Weights of a small GPT-style language model, trained from scratch on English Wikipedia.
Size: 9 layers, width 192, 9 heads of 32, MLP 512 SwiGLU, vocabulary 8192, 7.89M parameters.
Architecture: RMSNorm before each block, learned positions, no biases in attention or MLP, untied embeddings, capped logits.
Training: a variant of Muon for these matrices, 122M tokens.
Each number is 200 + 30 x the weight over its row's rms, rounded and kept within 0 to 999. Layers, rows and columns count from 0. The size before them is the row's rms in percent of the matrix's.

# layer 3 MLP up, 512x192, rms 0.0849, rows 127-163, columns 0-191
093,227,236,224,156,158,215,199,196,192,203,203,204,203,244,157,157,163,209,296,171,194,220,241,188,227,254,133,208,125,179,217,137,151,196,187,222,174,192,246,191,221,191,248,183,191,186,201,207,204,168,178,204,154,126,214,219,202,178,147,202,222,211,168,226,178,142,241,261,226,208,177,242,202,267,203,218,176,215,191,223,220,263,200,199,237,129,208,226,185,168,224,189,194,234,200,196,189,238,201,249,167,184,173,251,249,175,240,174,190,223,200,189,218,180,177,200,212,201,169,188,203,215,187,233,168,170,218,191,244,191,224,200,220,216,219,207,212,234,187,215,186,158,185,206,214,167,231,190,203,217,275,198,182,238,200,199,181,231,148,201,172,167,190,154,216,168,218,199,125,200,178,238,210,170,174,221,191,201,174,205,175,244,243,191,171,180,228,184,236,159,235,221
100,221,221,174,196,180,185,166,194,203,206,232,250,188,183,218,242,227,186,179,199,222,175,207,227,171,180,246,236,246,208,215,185,256,216,161,218,142,167,202,231,199,223,222,179,239,216,159,190,184,245,178,185,176,205,281,220,158,225,181,238,202,160,145,231,175,252,221,221,212,221,260,190,187,180,231,210,180,228,183,209,228,184,208,143,215,210,153,232,207,194,197,235,194,174,236,187,190,211,197,233,216,185,216,210,222,177,226,162,231,189,266,153,214,217,171,198,214,221,224,163,189,199,169,208,200,207,188,143,163,191,231,203,235,199,193,215,161,201,213,220,177,204,196,232,195,191,177,193,173,248,242,129,219,148,177,162,253,147,236,193,174,221,254,152,230,187,179,237,167,281,251,160,248,154,178,146,164,217,246,196,221,142,165,212,230,209,159,175,226,180,206,189
098,161,170,251,220,206,143,226,204,251,208,181,224,207,131,198,160,194,250,213,125,210,209,168,237,177,237,192,185,190,218,200,221,231,211,177,182,214,249,217,190,209,265,161,164,158,197,216,181,187,238,183,226,229,192,186,202,229,160,181,197,178,164,149,226,171,145,211,167,215,195,211,271,237,168,201,181,239,240,214,196,184,196,151,158,176,203,165,176,246,195,230,230,181,209,219,200,173,175,213,190,211,163,249,204,156,228,247,198,206,216,182,252,237,200,210,207,220,233,156,189,150,261,226,192,190,168,192,195,213,185,204,180,204,209,179,219,194,173,225,192,224,145,249,234,173,213,216,204,177,188,181,255,143,147,188,227,147,170,274,204,174,189,225,197,165,255,200,229,209,211,165,277,193,187,221,212,194,214,203,185,223,193,200,176,264,209,244,164,235,216,213,165
095,167,239,204,223,223,180,207,180,203,182,184,222,156,205,167,174,215,246,199,180,216,190,182,191,187,198,220,200,184,171,205,238,227,174,239,205,228,220,225,182,167,196,197,161,231,217,197,230,209,176,175,192,134,157,177,175,179,202,150,185,208,213,256,203,209,234,241,149,240,196,209,135,139,197,199,216,212,212,199,237,228,213,223,200,192,231,187,177,182,210,181,226,181,244,131,182,170,229,197,188,197,231,140,187,232,177,178,189,182,214,218,191,228,210,215,226,240,187,228,196,222,191,235,252,182,174,175,204,210,283,216,236,163,247,216,169,186,163,212,239,285,245,161,241,162,201,162,216,198,197,196,170,170,242,185,131,193,131,241,186,239,165,239,192,163,231,139,141,230,237,228,161,167,219,161,206,195,214,229,181,201,216,170,215,200,199,169,142,128,201,231,218
099,181,179,254,162,204,217,171,181,207,180,262,162,209,201,180,254,182,167,243,195,168,241,213,253,220,190,198,218,235,208,172,185,222,210,182,295,207,260,152,171,208,202,160,255,177,201,169,240,177,182,182,181,183,191,133,230,217,206,191,235,168,210,242,219,208,204,217,192,119,187,208,213,198,161,205,169,168,174,223,224,196,180,211,193,201,245,235,211,211,174,149,155,158,241,184,207,237,243,177,132,144,238,233,205,180,225,215,174,228,213,200,192,222,229,182,189,233,197,165,225,152,226,251,211,213,217,198,130,181,185,205,204,229,175,223,212,179,168,175,204,209,189,119,142,209,193,172,221,271,195,242,245,193,221,219,217,170,216,191,228,194,217,219,197,165,221,219,261,252,207,222,229,187,176,211,169,182,192,205,197,150,175,210,197,182,187,178,187,148,172,213,218
097,169,173,214,249,200,233,225,249,196,167,176,200,191,197,204,188,264,250,223,155,208,192,146,227,202,217,227,182,223,229,180,185,227,204,184,200,191,229,246,195,189,233,290,247,211,169,201,187,211,164,196,178,174,217,236,225,141,171,194,176,219,203,189,184,208,194,258,197,165,188,187,253,199,211,210,181,187,170,259,213,190,216,234,255,234,184,232,185,171,217,233,222,224,135,178,211,220,242,184,221,214,171,193,249,183,269,181,193,198,193,230,180,210,183,207,195,208,184,187,129,177,189,212,220,211,135,201,187,131,166,238,191,146,173,230,201,172,244,160,190,244,179,123,178,214,196,220,172,225,256,194,199,175,153,162,209,259,243,240,168,186,186,183,218,242,154,163,170,189,231,252,202,238,194,190,181,197,173,196,200,259,182,218,223,195,172,240,198,179,215,205,164
117,207,182,165,222,207,146,195,202,163,164,232,138,161,280,183,231,152,168,172,211,192,250,158,211,189,196,172,173,193,166,191,206,164,161,201,195,215,259,184,191,203,207,252,185,204,182,215,197,229,173,178,139,219,189,182,225,143,198,213,205,227,167,197,199,213,158,203,130,188,191,179,198,172,233,188,223,189,224,197,193,246,221,198,137,207,256,249,171,194,205,169,192,222,222,244,256,210,196,209,174,164,184,117,209,227,215,235,231,206,192,228,233,198,185,210,237,196,193,217,215,246,198,140,206,259,244,169,155,211,207,217,215,158,227,200,238,188,172,157,235,247,172,186,226,206,208,183,183,221,207,134,157,238,224,217,199,198,199,149,216,192,170,201,203,212,217,258,189,157,203,228,163,229,181,154,174,214,204,218,246,203,239,206,248,164,255,212,204,238,192,140,184
107,178,229,243,215,188,251,252,212,247,175,212,211,189,217,193,255,209,208,188,246,220,186,148,239,148,196,202,206,192,224,203,197,217,235,231,187,161,189,202,184,249,190,147,185,165,204,221,195,226,226,163,197,161,167,196,227,215,236,197,202,199,236,211,231,235,197,170,198,163,200,188,230,152,156,208,212,187,179,222,194,173,185,210,188,194,191,212,244,167,205,176,171,195,208,206,222,237,194,187,229,153,199,196,158,103,213,212,212,180,192,210,158,231,227,137,165,180,168,155,178,188,219,159,181,151,227,224,175,195,156,172,201,256,206,239,265,238,208,226,202,129,206,221,231,205,173,204,255,199,270,181,185,219,186,155,148,233,186,145,180,229,250,211,220,182,185,169,229,214,194,177,190,203,196,221,231,263,207,196,150,210,240,245,150,184,228,153,271,175,212,207,154
096,186,151,181,146,238,211,208,228,217,192,278,210,244,192,206,239,196,146,230,175,195,220,180,212,238,211,217,217,224,173,229,165,196,180,211,172,203,151,227,224,220,241,185,233,181,223,231,201,188,181,169,221,210,210,236,174,174,207,213,230,193,156,216,198,184,226,224,194,135,174,199,222,200,203,152,138,163,161,197,206,199,209,214,223,237,147,225,155,209,124,223,197,197,174,217,220,228,205,184,173,215,216,201,146,270,234,179,171,256,159,261,223,212,191,215,246,209,232,231,168,218,216,188,170,220,210,195,198,244,138,212,202,202,235,210,175,229,173,210,156,173,206,225,206,188,211,222,232,151,181,179,217,212,152,166,171,196,236,230,206,175,227,270,194,210,250,181,203,235,260,208,198,171,170,203,194,187,160,261,183,211,197,203,215,157,141,224,239,254,158,187,271
105,163,203,200,156,196,185,168,132,178,188,193,167,170,242,183,198,160,238,163,253,172,184,210,184,194,169,214,223,183,139,204,186,279,222,209,226,198,196,222,207,164,180,216,250,203,240,198,196,259,200,180,205,271,230,172,275,184,235,205,200,193,243,255,208,181,177,181,213,202,201,199,185,198,192,184,221,191,186,207,180,213,244,227,187,214,203,280,180,230,149,188,199,221,166,220,301,163,178,184,250,190,199,235,183,194,190,188,167,186,195,235,173,214,182,210,245,198,226,200,219,218,141,158,177,181,176,173,214,180,189,226,208,178,199,211,142,193,173,252,188,191,187,200,217,175,206,210,177,211,231,238,223,173,203,217,209,183,214,228,240,178,143,235,175,194,184,248,219,187,252,225,226,273,227,155,206,165,163,201,264,222,214,195,170,201,226,148,192,175,251,246,164
088,177,216,169,198,175,208,201,233,234,204,153,191,164,201,197,185,255,184,195,191,249,161,158,152,218,153,156,223,250,209,172,233,198,209,215,213,256,212,224,244,142,169,272,219,212,220,193,203,202,225,232,213,210,209,175,160,176,204,221,192,191,160,167,223,149,207,172,186,249,193,156,212,169,197,192,204,206,185,221,243,263,188,178,180,182,223,139,235,199,188,200,230,201,199,209,211,226,201,162,202,222,200,224,199,171,173,163,205,249,232,214,225,221,195,198,167,190,198,256,233,207,213,232,222,220,149,181,218,145,197,116,158,250,192,229,189,243,101,226,206,156,192,187,181,206,247,194,164,240,197,184,193,141,175,201,199,214,224,186,280,234,226,250,209,214,146,244,223,205,193,167,183,202,179,248,199,201,253,200,204,160,206,204,216,187,178,173,180,194,196,133,193
092,227,196,232,202,204,214,258,171,267,224,216,201,241,190,167,223,230,168,212,248,220,193,192,178,190,258,248,195,233,154,176,186,179,206,200,250,159,203,162,206,214,199,214,169,177,210,195,211,188,205,215,177,182,197,145,190,172,234,238,218,221,259,181,239,207,182,205,146,202,176,212,164,230,156,163,219,215,198,255,196,218,215,213,144,175,181,185,224,212,234,181,180,256,234,167,196,181,185,173,243,167,167,203,223,212,237,212,188,147,228,253,217,214,114,243,192,214,224,167,186,252,205,157,237,204,176,192,186,198,195,200,210,207,187,191,211,248,183,205,149,207,179,164,227,266,196,182,213,246,203,170,164,201,198,193,247,249,204,221,124,193,241,191,162,221,223,226,202,187,155,176,226,270,139,199,220,232,219,221,180,209,244,231,214,205,221,165,243,253,209,177,142
107,171,196,181,210,252,273,200,250,157,224,173,227,209,186,171,263,177,218,240,281,264,211,232,187,216,254,149,217,212,248,164,257,233,177,206,184,200,208,124,182,203,197,231,183,237,230,203,181,191,213,165,191,165,200,224,208,216,217,158,190,207,176,191,195,227,252,190,200,178,183,209,174,224,234,192,170,212,226,183,178,192,169,172,184,197,216,211,232,210,253,214,205,160,228,160,221,157,207,146,231,207,247,197,189,188,196,140,268,185,195,154,213,166,201,188,227,249,165,204,254,263,203,180,193,212,230,163,189,255,191,187,203,208,244,245,206,208,198,160,149,239,217,189,182,202,208,152,264,191,169,221,190,184,186,154,230,268,212,202,231,184,185,218,184,241,178,207,161,224,242,155,185,205,199,242,186,196,188,209,181,214,184,205,194,181,246,231,184,215,183,143,194
097,151,153,213,147,212,146,176,245,153,167,186,201,245,175,196,220,192,201,216,198,252,205,193,168,168,190,153,206,185,148,223,176,163,178,250,226,147,237,202,201,257,215,174,179,179,178,193,234,174,182,255,201,229,159,142,201,208,166,192,194,224,192,255,228,211,203,154,171,199,196,224,142,216,147,194,182,179,214,193,208,180,178,215,202,172,224,258,211,161,226,278,137,223,185,173,200,217,143,182,242,202,176,206,182,264,224,195,180,208,223,201,253,255,191,200,200,159,220,221,161,237,222,187,262,228,211,182,185,237,167,209,183,183,187,153,159,209,171,253,225,221,159,217,175,244,171,148,202,224,142,203,187,215,173,168,204,197,152,204,226,173,130,178,212,216,176,199,148,193,163,167,208,207,202,202,196,181,253,210,218,228,221,228,190,205,229,199,190,217,170,210,192
097,160,230,202,212,244,178,269,241,217,179,182,227,192,175,252,219,199,188,180,215,173,181,201,247,270,197,238,187,210,233,176,203,219,236,215,200,217,145,189,151,216,189,194,153,248,197,169,186,174,239,201,218,161,169,228,216,184,189,220,213,255,225,202,155,204,205,251,217,222,206,179,173,221,158,280,182,202,163,193,180,203,189,170,277,230,231,218,239,223,210,175,158,233,214,186,176,208,207,187,162,188,172,167,168,188,234,154,183,256,181,235,170,148,154,149,184,188,152,179,157,191,165,133,221,187,184,216,172,212,197,154,158,173,156,220,143,199,195,194,216,176,204,186,185,183,235,257,207,185,164,214,182,213,188,156,170,227,245,163,229,191,219,196,192,169,207,192,163,238,180,250,140,160,222,200,171,196,220,221,214,227,211,191,234,268,162,228,215,226,211,209,208
090,199,182,179,219,251,199,156,206,108,205,199,242,218,184,204,263,221,221,165,244,229,221,235,255,178,240,209,224,232,215,200,216,169,191,199,260,194,248,154,209,214,217,220,263,191,276,157,288,158,165,209,215,251,231,215,224,152,254,226,210,194,191,296,176,226,182,162,240,187,227,191,227,207,218,197,254,239,239,209,197,181,211,204,176,181,160,188,211,227,206,180,219,231,228,173,223,228,168,193,175,210,240,249,192,148,240,194,243,185,200,170,196,191,164,239,172,211,170,238,198,213,240,191,243,195,207,195,229,247,222,161,184,214,209,200,189,227,189,168,207,189,213,199,172,219,193,212,250,173,168,182,188,182,200,200,206,227,246,240,182,222,170,206,212,178,201,222,138,192,203,234,153,211,193,197,208,257,210,222,220,207,246,211,181,168,205,204,167,212,218,251,192
085,219,216,158,213,234,146,199,206,143,173,199,185,174,259,232,224,191,215,190,226,217,182,199,197,263,208,231,259,181,273,238,237,218,208,230,162,165,199,201,236,221,185,198,264,216,199,170,185,214,162,188,208,167,165,203,171,245,140,163,220,211,208,245,155,189,158,236,219,188,174,192,186,193,206,198,223,186,205,234,184,183,168,201,252,223,249,194,186,145,186,191,196,162,192,188,212,249,202,223,211,216,146,181,228,191,223,268,264,152,236,222,264,212,156,131,169,150,222,205,230,149,138,214,216,218,220,174,244,197,231,267,190,183,175,218,177,190,182,224,195,236,241,166,177,209,126,237,196,170,191,221,179,170,184,190,194,218,195,208,200,216,197,237,222,221,211,239,191,217,174,156,208,229,239,182,242,180,198,206,181,218,220,254,195,173,192,193,168,178,172,213,221
095,259,159,188,225,219,235,238,213,176,212,202,191,207,193,238,176,226,207,216,220,211,186,260,248,207,177,192,221,199,141,258,192,204,218,185,155,193,181,200,270,233,203,200,246,205,213,181,199,188,200,267,175,219,205,209,205,219,238,199,168,214,240,233,228,205,187,210,167,195,197,189,166,211,243,192,239,259,230,153,223,170,237,179,232,191,216,191,206,266,288,174,209,276,206,196,198,233,181,186,200,231,154,253,202,196,249,177,171,160,223,245,149,175,166,210,242,243,145,200,165,204,215,175,249,236,151,239,121,229,222,240,203,215,208,183,214,198,220,205,176,147,186,162,197,208,188,182,225,147,177,200,175,224,216,211,160,204,205,202,214,230,169,183,150,232,158,172,200,216,182,141,166,191,210,211,168,236,217,233,168,223,211,234,231,231,214,204,227,196,241,187,215
091,267,190,164,197,162,175,250,197,133,193,252,239,199,188,161,122,168,237,204,203,198,218,174,187,211,240,255,216,166,244,185,180,201,215,240,218,215,201,222,183,202,228,236,208,150,192,210,182,234,227,180,239,179,232,189,198,206,236,215,200,230,225,201,190,229,194,224,185,198,224,217,219,236,197,194,200,225,214,165,154,239,179,202,182,208,156,245,178,150,171,226,209,175,158,157,179,246,229,207,190,238,201,185,227,184,216,161,231,161,210,214,177,241,198,232,153,199,203,196,211,206,225,143,141,201,238,156,190,175,237,257,221,197,203,171,201,246,209,222,162,242,176,167,150,186,249,240,246,206,270,214,153,167,220,170,237,124,224,139,213,188,191,256,202,198,227,178,173,192,274,199,196,155,187,202,199,202,203,186,206,148,195,205,207,192,229,236,224,223,207,156,211
097,238,160,190,221,219,166,193,210,238,134,221,161,199,209,246,191,226,256,213,163,223,188,169,203,217,263,212,216,236,199,138,188,231,234,229,210,208,235,229,235,224,224,186,195,232,164,219,140,225,217,195,234,231,165,166,205,277,170,174,239,229,191,225,130,217,233,171,176,161,221,223,208,206,192,186,198,255,196,225,179,235,224,187,244,212,245,245,202,224,176,153,203,213,227,181,182,242,224,218,203,245,152,191,188,271,185,180,184,270,187,217,175,232,223,188,213,221,213,231,209,243,180,168,190,227,195,222,192,210,228,216,222,191,218,192,220,218,195,252,234,206,207,190,164,176,204,214,228,157,115,179,175,188,202,200,256,234,248,259,227,169,225,245,174,208,193,185,207,192,199,164,200,229,197,239,227,190,190,167,181,277,149,210,168,188,193,187,182,156,180,177,213
090,195,198,156,193,193,234,224,163,203,221,210,208,185,206,175,212,191,202,172,172,201,236,207,210,199,189,196,271,169,270,211,181,241,181,197,170,151,205,243,135,177,274,189,231,207,191,229,236,170,169,230,164,233,177,224,162,209,236,237,198,187,181,175,264,224,194,185,211,160,247,244,246,222,175,192,214,243,201,195,221,162,188,202,177,191,254,229,252,258,151,209,197,194,172,219,180,235,203,236,188,164,157,197,156,204,163,224,182,203,208,167,205,205,186,229,256,202,199,249,246,238,186,225,185,249,223,219,233,150,242,254,183,217,186,216,195,117,209,196,221,195,181,201,130,218,199,213,240,206,208,289,227,211,190,218,190,204,205,188,223,167,231,200,173,233,195,227,203,252,122,239,211,242,235,213,205,168,204,163,220,224,213,216,200,217,159,182,175,199,209,225,219
106,207,235,177,214,198,191,210,196,197,211,171,219,200,237,185,237,207,140,246,192,205,175,177,221,218,171,209,271,211,173,244,176,212,209,196,226,200,239,178,224,166,235,219,176,188,226,128,205,160,176,213,182,208,175,168,169,194,227,183,198,238,171,221,130,214,225,206,225,176,175,167,200,143,194,295,230,165,201,229,189,188,196,183,159,166,240,204,183,196,267,201,151,193,255,199,203,194,164,203,228,189,188,208,188,181,179,185,145,210,189,251,268,153,224,178,238,233,135,183,164,197,184,167,175,197,203,208,156,223,252,199,203,207,202,205,201,160,212,190,193,233,166,242,235,148,187,202,227,189,185,168,204,224,187,242,184,210,222,187,229,202,224,178,168,204,171,246,144,188,210,232,149,232,204,181,192,208,142,277,240,206,168,183,204,257,173,156,228,226,146,213,245
085,211,152,229,262,211,190,193,192,222,154,191,237,232,179,165,139,174,173,231,222,196,207,220,136,211,219,189,209,213,213,219,171,185,207,191,201,242,250,241,180,210,195,145,156,205,163,256,226,201,195,216,130,217,187,230,155,173,182,243,217,236,186,161,198,188,199,244,176,227,201,166,267,168,192,186,178,266,213,208,227,172,136,218,179,199,193,176,171,210,193,210,157,165,188,178,198,200,167,185,238,197,160,198,195,203,222,194,141,208,216,164,252,221,229,236,237,213,216,174,205,201,147,199,222,197,161,225,170,186,273,199,231,225,165,199,188,244,168,210,182,246,177,170,193,197,195,201,201,237,159,226,197,232,192,224,170,189,245,153,184,196,144,176,181,215,144,222,163,189,160,180,194,187,129,184,145,208,199,168,123,221,179,190,170,182,244,171,223,202,144,191,193
080,189,253,150,179,170,158,199,207,196,194,145,228,221,214,173,209,198,229,152,200,188,173,181,206,262,199,216,183,163,197,256,171,209,222,198,188,209,207,213,184,187,212,182,190,221,195,240,209,165,200,176,185,173,176,236,212,171,193,207,158,151,234,205,179,190,215,223,211,210,223,141,173,214,212,171,135,173,170,230,235,205,215,218,249,237,203,177,254,158,267,207,195,215,169,212,184,253,230,221,206,260,206,208,194,157,176,190,194,251,227,185,190,195,156,208,167,200,208,222,215,181,214,189,157,248,182,166,248,198,149,172,172,207,234,190,166,189,213,246,168,280,219,199,156,187,203,202,206,152,178,254,215,205,283,205,227,221,215,202,203,213,158,193,216,191,158,245,118,168,239,282,213,147,192,170,227,179,241,187,210,236,229,201,180,252,179,176,204,194,221,251,213
093,221,158,143,217,205,222,233,160,222,206,209,184,205,208,240,211,204,191,235,210,138,181,169,183,157,161,189,185,267,185,179,180,199,211,171,201,256,216,207,200,192,243,175,224,211,249,232,174,161,269,265,179,225,157,234,225,158,153,265,217,133,185,224,227,200,200,193,195,174,189,185,230,220,129,221,245,208,216,181,173,215,155,230,195,227,203,191,218,222,224,210,181,183,218,220,205,241,186,213,192,214,195,159,178,224,176,178,198,159,186,221,206,207,167,162,234,191,195,174,201,192,161,212,206,204,266,162,211,237,199,157,155,244,136,171,278,220,214,206,185,190,196,247,158,227,182,183,204,271,250,214,218,242,215,179,252,149,196,201,167,192,242,140,192,204,196,223,202,194,159,240,193,262,181,209,186,205,136,178,242,229,203,188,213,212,175,197,199,187,196,220,177
097,204,129,196,186,167,199,208,173,189,233,207,213,259,161,202,220,223,201,166,232,155,207,198,175,232,185,201,124,242,228,180,249,183,193,164,175,211,218,223,169,170,190,178,172,157,225,193,272,234,202,201,237,241,188,251,192,184,205,230,225,131,161,181,222,219,198,150,219,209,231,168,255,186,221,188,195,168,249,167,222,160,158,200,194,193,207,162,199,169,226,171,240,216,266,224,205,206,163,212,132,158,174,176,153,224,198,276,207,167,205,176,166,224,231,210,215,176,238,222,191,228,277,198,202,179,190,206,177,228,227,176,192,196,179,220,184,184,154,186,172,168,170,268,151,199,266,183,229,251,223,183,167,210,185,240,193,131,238,232,173,178,198,211,230,195,233,201,197,182,181,193,170,187,174,184,184,210,223,209,196,204,206,226,166,222,228,219,174,156,181,231,216
111,274,147,172,163,211,213,168,193,237,245,231,169,172,248,189,218,197,156,212,174,172,199,177,201,152,220,234,139,178,204,212,168,216,194,197,203,174,210,219,190,161,195,192,217,183,211,181,202,248,186,186,223,207,178,166,213,149,236,227,172,239,235,188,214,208,168,178,194,236,205,176,203,166,201,193,274,228,249,201,150,245,232,243,199,183,213,256,225,238,180,187,176,238,280,206,235,199,172,158,233,207,171,182,183,180,154,201,229,189,261,234,178,197,224,186,175,170,242,204,210,219,231,210,185,217,172,188,248,256,231,202,204,215,166,228,192,163,246,170,226,175,226,184,193,185,146,200,227,184,176,180,178,210,259,226,235,214,159,205,157,215,226,203,244,146,249,251,222,192,158,169,227,204,131,236,121,200,218,194,183,173,188,172,202,231,221,215,208,172,199,214,173
076,156,232,216,200,238,171,203,202,202,234,171,188,182,192,174,254,184,199,184,197,192,195,276,210,172,217,237,176,216,195,196,233,192,165,242,195,198,235,240,182,195,207,195,162,148,191,163,251,204,152,158,180,136,217,206,165,175,244,153,212,234,150,221,235,174,164,230,143,184,216,224,210,181,255,185,197,222,179,183,186,230,245,143,202,181,200,215,233,256,230,198,171,158,200,201,213,219,204,152,203,180,169,172,183,193,167,143,200,161,213,228,195,227,195,209,209,194,162,184,203,217,185,219,186,201,154,199,217,262,202,200,193,172,228,225,200,230,239,137,209,186,167,186,228,190,206,244,235,247,270,190,231,167,200,173,176,223,174,119,237,189,183,186,180,201,217,211,206,196,302,187,156,168,204,182,150,198,149,232,170,225,182,219,217,180,155,202,151,239,198,232,231
095,183,218,180,224,178,186,211,240,208,208,199,215,216,176,217,180,184,246,183,208,235,211,179,233,213,225,200,207,250,217,197,198,202,216,229,219,146,238,225,188,207,235,175,211,175,231,250,225,190,223,182,220,183,180,187,149,187,230,249,205,174,209,219,201,226,163,206,159,153,203,215,230,227,172,160,150,203,201,181,249,241,212,152,202,143,197,209,191,199,198,245,228,197,210,180,157,178,244,182,194,132,213,190,117,226,173,231,165,217,198,164,202,229,239,204,215,201,211,211,201,217,208,239,195,237,200,230,198,240,149,210,167,167,190,192,226,262,172,239,212,147,215,183,135,174,180,180,261,166,153,198,168,191,233,246,210,190,201,215,208,231,174,188,189,263,134,219,277,213,179,218,217,178,242,218,207,187,145,247,220,247,137,162,184,281,215,169,219,203,227,243,216
093,204,176,215,182,186,267,209,202,216,210,149,225,207,152,213,223,201,221,207,237,224,185,223,165,240,253,217,219,181,212,185,196,180,186,189,183,182,174,249,198,183,253,163,199,176,190,214,182,212,214,198,173,169,171,198,199,218,206,188,242,206,176,190,212,189,165,167,211,202,219,255,208,198,269,181,242,246,202,193,203,209,213,213,256,199,210,166,262,263,200,193,243,195,198,185,201,159,178,188,233,181,188,223,234,201,217,204,219,171,202,147,181,219,196,253,194,186,213,221,117,213,228,250,231,213,186,156,158,168,229,186,204,230,223,208,177,191,227,200,176,216,250,226,221,164,228,184,236,170,227,176,170,278,216,202,200,117,202,193,129,193,141,260,166,150,269,199,183,212,174,143,242,185,171,194,205,182,233,193,160,205,191,178,126,182,250,261,200,208,191,201,234
097,258,139,188,211,183,157,179,159,195,244,175,115,156,166,251,207,178,185,242,177,160,243,180,188,182,159,194,216,251,150,172,197,216,199,210,186,247,194,226,224,206,214,203,187,262,205,186,187,201,167,210,184,164,201,208,186,182,171,172,207,152,194,199,141,187,229,185,180,219,215,203,199,189,204,171,219,214,187,236,168,142,214,197,166,217,180,176,162,211,221,193,202,210,199,241,287,185,222,257,197,196,193,199,185,268,233,190,214,233,199,193,225,211,190,195,179,190,221,151,207,199,195,177,184,232,199,160,189,133,221,246,187,188,178,195,175,212,267,258,180,190,234,204,244,220,170,191,172,229,183,202,206,217,221,191,238,170,241,220,126,222,185,211,175,214,257,221,198,182,180,161,185,219,208,175,224,115,188,178,246,132,184,183,196,253,235,220,239,187,202,235,160
102,251,169,151,131,214,190,212,228,168,138,238,176,170,283,190,217,208,223,187,201,179,249,145,238,197,188,250,197,236,238,152,224,181,193,194,158,185,192,180,170,213,240,228,264,156,206,196,159,191,223,226,188,270,194,211,189,186,206,215,245,166,179,193,188,176,188,206,199,206,229,193,201,271,208,224,240,185,200,168,261,221,187,210,181,170,143,183,165,238,177,223,201,153,248,206,208,179,214,220,198,244,172,200,204,146,196,222,183,202,174,199,168,231,287,230,185,221,189,225,179,186,240,209,219,216,165,208,188,205,232,218,220,196,215,193,207,180,169,207,231,233,201,227,193,216,236,212,223,154,213,211,253,188,190,183,185,223,234,197,209,241,211,192,256,231,258,194,157,174,212,229,156,141,162,156,222,232,198,258,151,203,224,204,203,164,202,160,249,206,188,183,178
076,163,169,190,183,203,232,245,192,170,232,237,195,192,166,209,234,195,176,184,174,220,182,174,264,138,187,138,237,141,170,189,207,209,276,184,209,164,183,201,223,192,173,159,241,201,244,199,261,172,249,242,201,173,233,202,189,168,258,203,195,154,251,161,183,159,230,196,228,242,179,183,241,227,180,161,161,187,200,218,214,211,217,207,207,250,191,211,231,185,150,171,241,138,160,211,200,185,230,232,235,169,213,234,214,189,253,198,166,207,180,208,201,161,218,205,222,202,164,157,200,199,203,190,160,192,182,204,206,149,209,221,188,243,188,174,252,174,202,195,210,209,218,231,204,182,164,136,228,212,183,237,204,251,178,187,208,241,178,250,223,245,201,202,170,276,190,258,237,241,209,184,195,192,247,156,240,188,219,185,191,191,254,197,168,224,210,172,186,150,229,199,198
102,268,181,184,190,210,221,206,208,160,168,222,158,236,209,184,187,178,174,206,190,168,205,220,152,222,206,198,185,182,223,174,161,194,231,212,132,223,227,261,211,180,205,230,189,196,180,160,124,142,200,143,185,233,147,257,201,236,216,211,205,175,180,154,135,253,179,215,178,204,166,205,194,172,212,210,196,262,190,169,194,185,222,217,189,172,212,190,218,270,172,224,221,235,219,171,176,216,162,170,265,252,219,232,187,221,221,209,168,223,160,243,224,192,217,233,226,178,236,249,200,154,231,255,182,159,202,235,201,249,253,169,181,183,151,199,179,160,191,208,183,176,265,214,198,244,224,212,190,212,173,153,213,224,218,181,239,234,192,215,144,193,204,212,241,173,220,236,230,205,229,205,208,213,230,225,203,216,246,180,181,201,177,216,206,229,206,262,193,202,202,254,238
100,200,181,157,161,236,172,223,218,247,152,202,195,185,217,218,210,246,139,152,225,190,219,217,177,190,160,199,229,183,172,241,237,186,191,194,159,167,186,231,181,206,256,208,208,131,191,188,165,204,218,195,237,182,192,221,194,194,220,181,228,147,181,199,194,191,165,226,218,163,160,224,191,188,218,116,182,190,228,200,208,178,181,200,223,184,218,165,211,247,174,233,191,181,223,202,166,229,155,172,274,224,202,189,233,206,203,233,250,185,247,257,209,261,183,191,222,107,236,218,189,198,159,144,201,198,193,214,253,198,241,179,203,223,228,194,215,264,208,176,186,155,167,243,244,211,186,176,185,211,163,171,230,221,272,168,136,169,206,222,194,153,216,211,177,158,221,206,180,203,165,203,266,210,206,219,223,209,242,214,134,196,202,216,232,183,238,196,184,205,186,168,187
090,246,160,168,198,161,225,180,156,158,176,255,221,188,198,224,162,195,165,214,210,192,206,224,154,225,181,163,195,167,212,245,215,156,256,167,233,203,213,217,173,145,207,213,201,175,251,196,226,147,216,213,194,185,181,220,203,209,189,229,226,114,155,230,178,241,217,129,231,170,184,243,170,200,199,188,184,193,185,233,169,171,128,135,192,180,184,216,212,203,192,219,216,248,201,236,236,172,173,222,205,188,194,174,223,212,236,194,223,222,209,170,187,233,161,206,219,173,219,167,212,161,212,221,203,204,214,182,175,213,130,216,156,198,210,191,196,229,262,206,172,214,202,207,225,192,220,185,206,225,158,159,269,243,177,253,168,209,166,187,143,162,216,197,194,155,188,237,217,207,223,142,181,176,214,218,260,121,218,195,224,219,191,200,209,218,229,214,194,179,142,256,168
097,161,166,170,190,169,206,191,194,200,192,263,186,190,173,156,185,194,196,220,167,167,232,190,181,224,229,189,244,230,202,177,177,204,169,178,245,225,186,194,219,236,157,136,185,195,201,217,173,187,210,173,211,215,213,193,135,201,179,128,178,223,151,206,192,188,132,159,201,223,186,191,185,144,186,219,169,173,186,173,181,182,191,172,205,178,254,237,197,166,262,227,243,196,255,186,179,166,178,149,222,167,213,192,161,148,208,226,156,180,172,248,172,229,195,227,190,199,243,237,209,213,237,111,182,199,222,215,155,179,172,219,212,200,183,206,168,192,214,163,146,159,210,195,168,176,244,181,189,201,166,202,207,235,248,141,168,133,235,226,244,191,236,191,160,209,153,201,229,190,196,170,164,218,207,232,141,210,218,226,166,165,232,199,219,161,219,187,192,153,158,209,163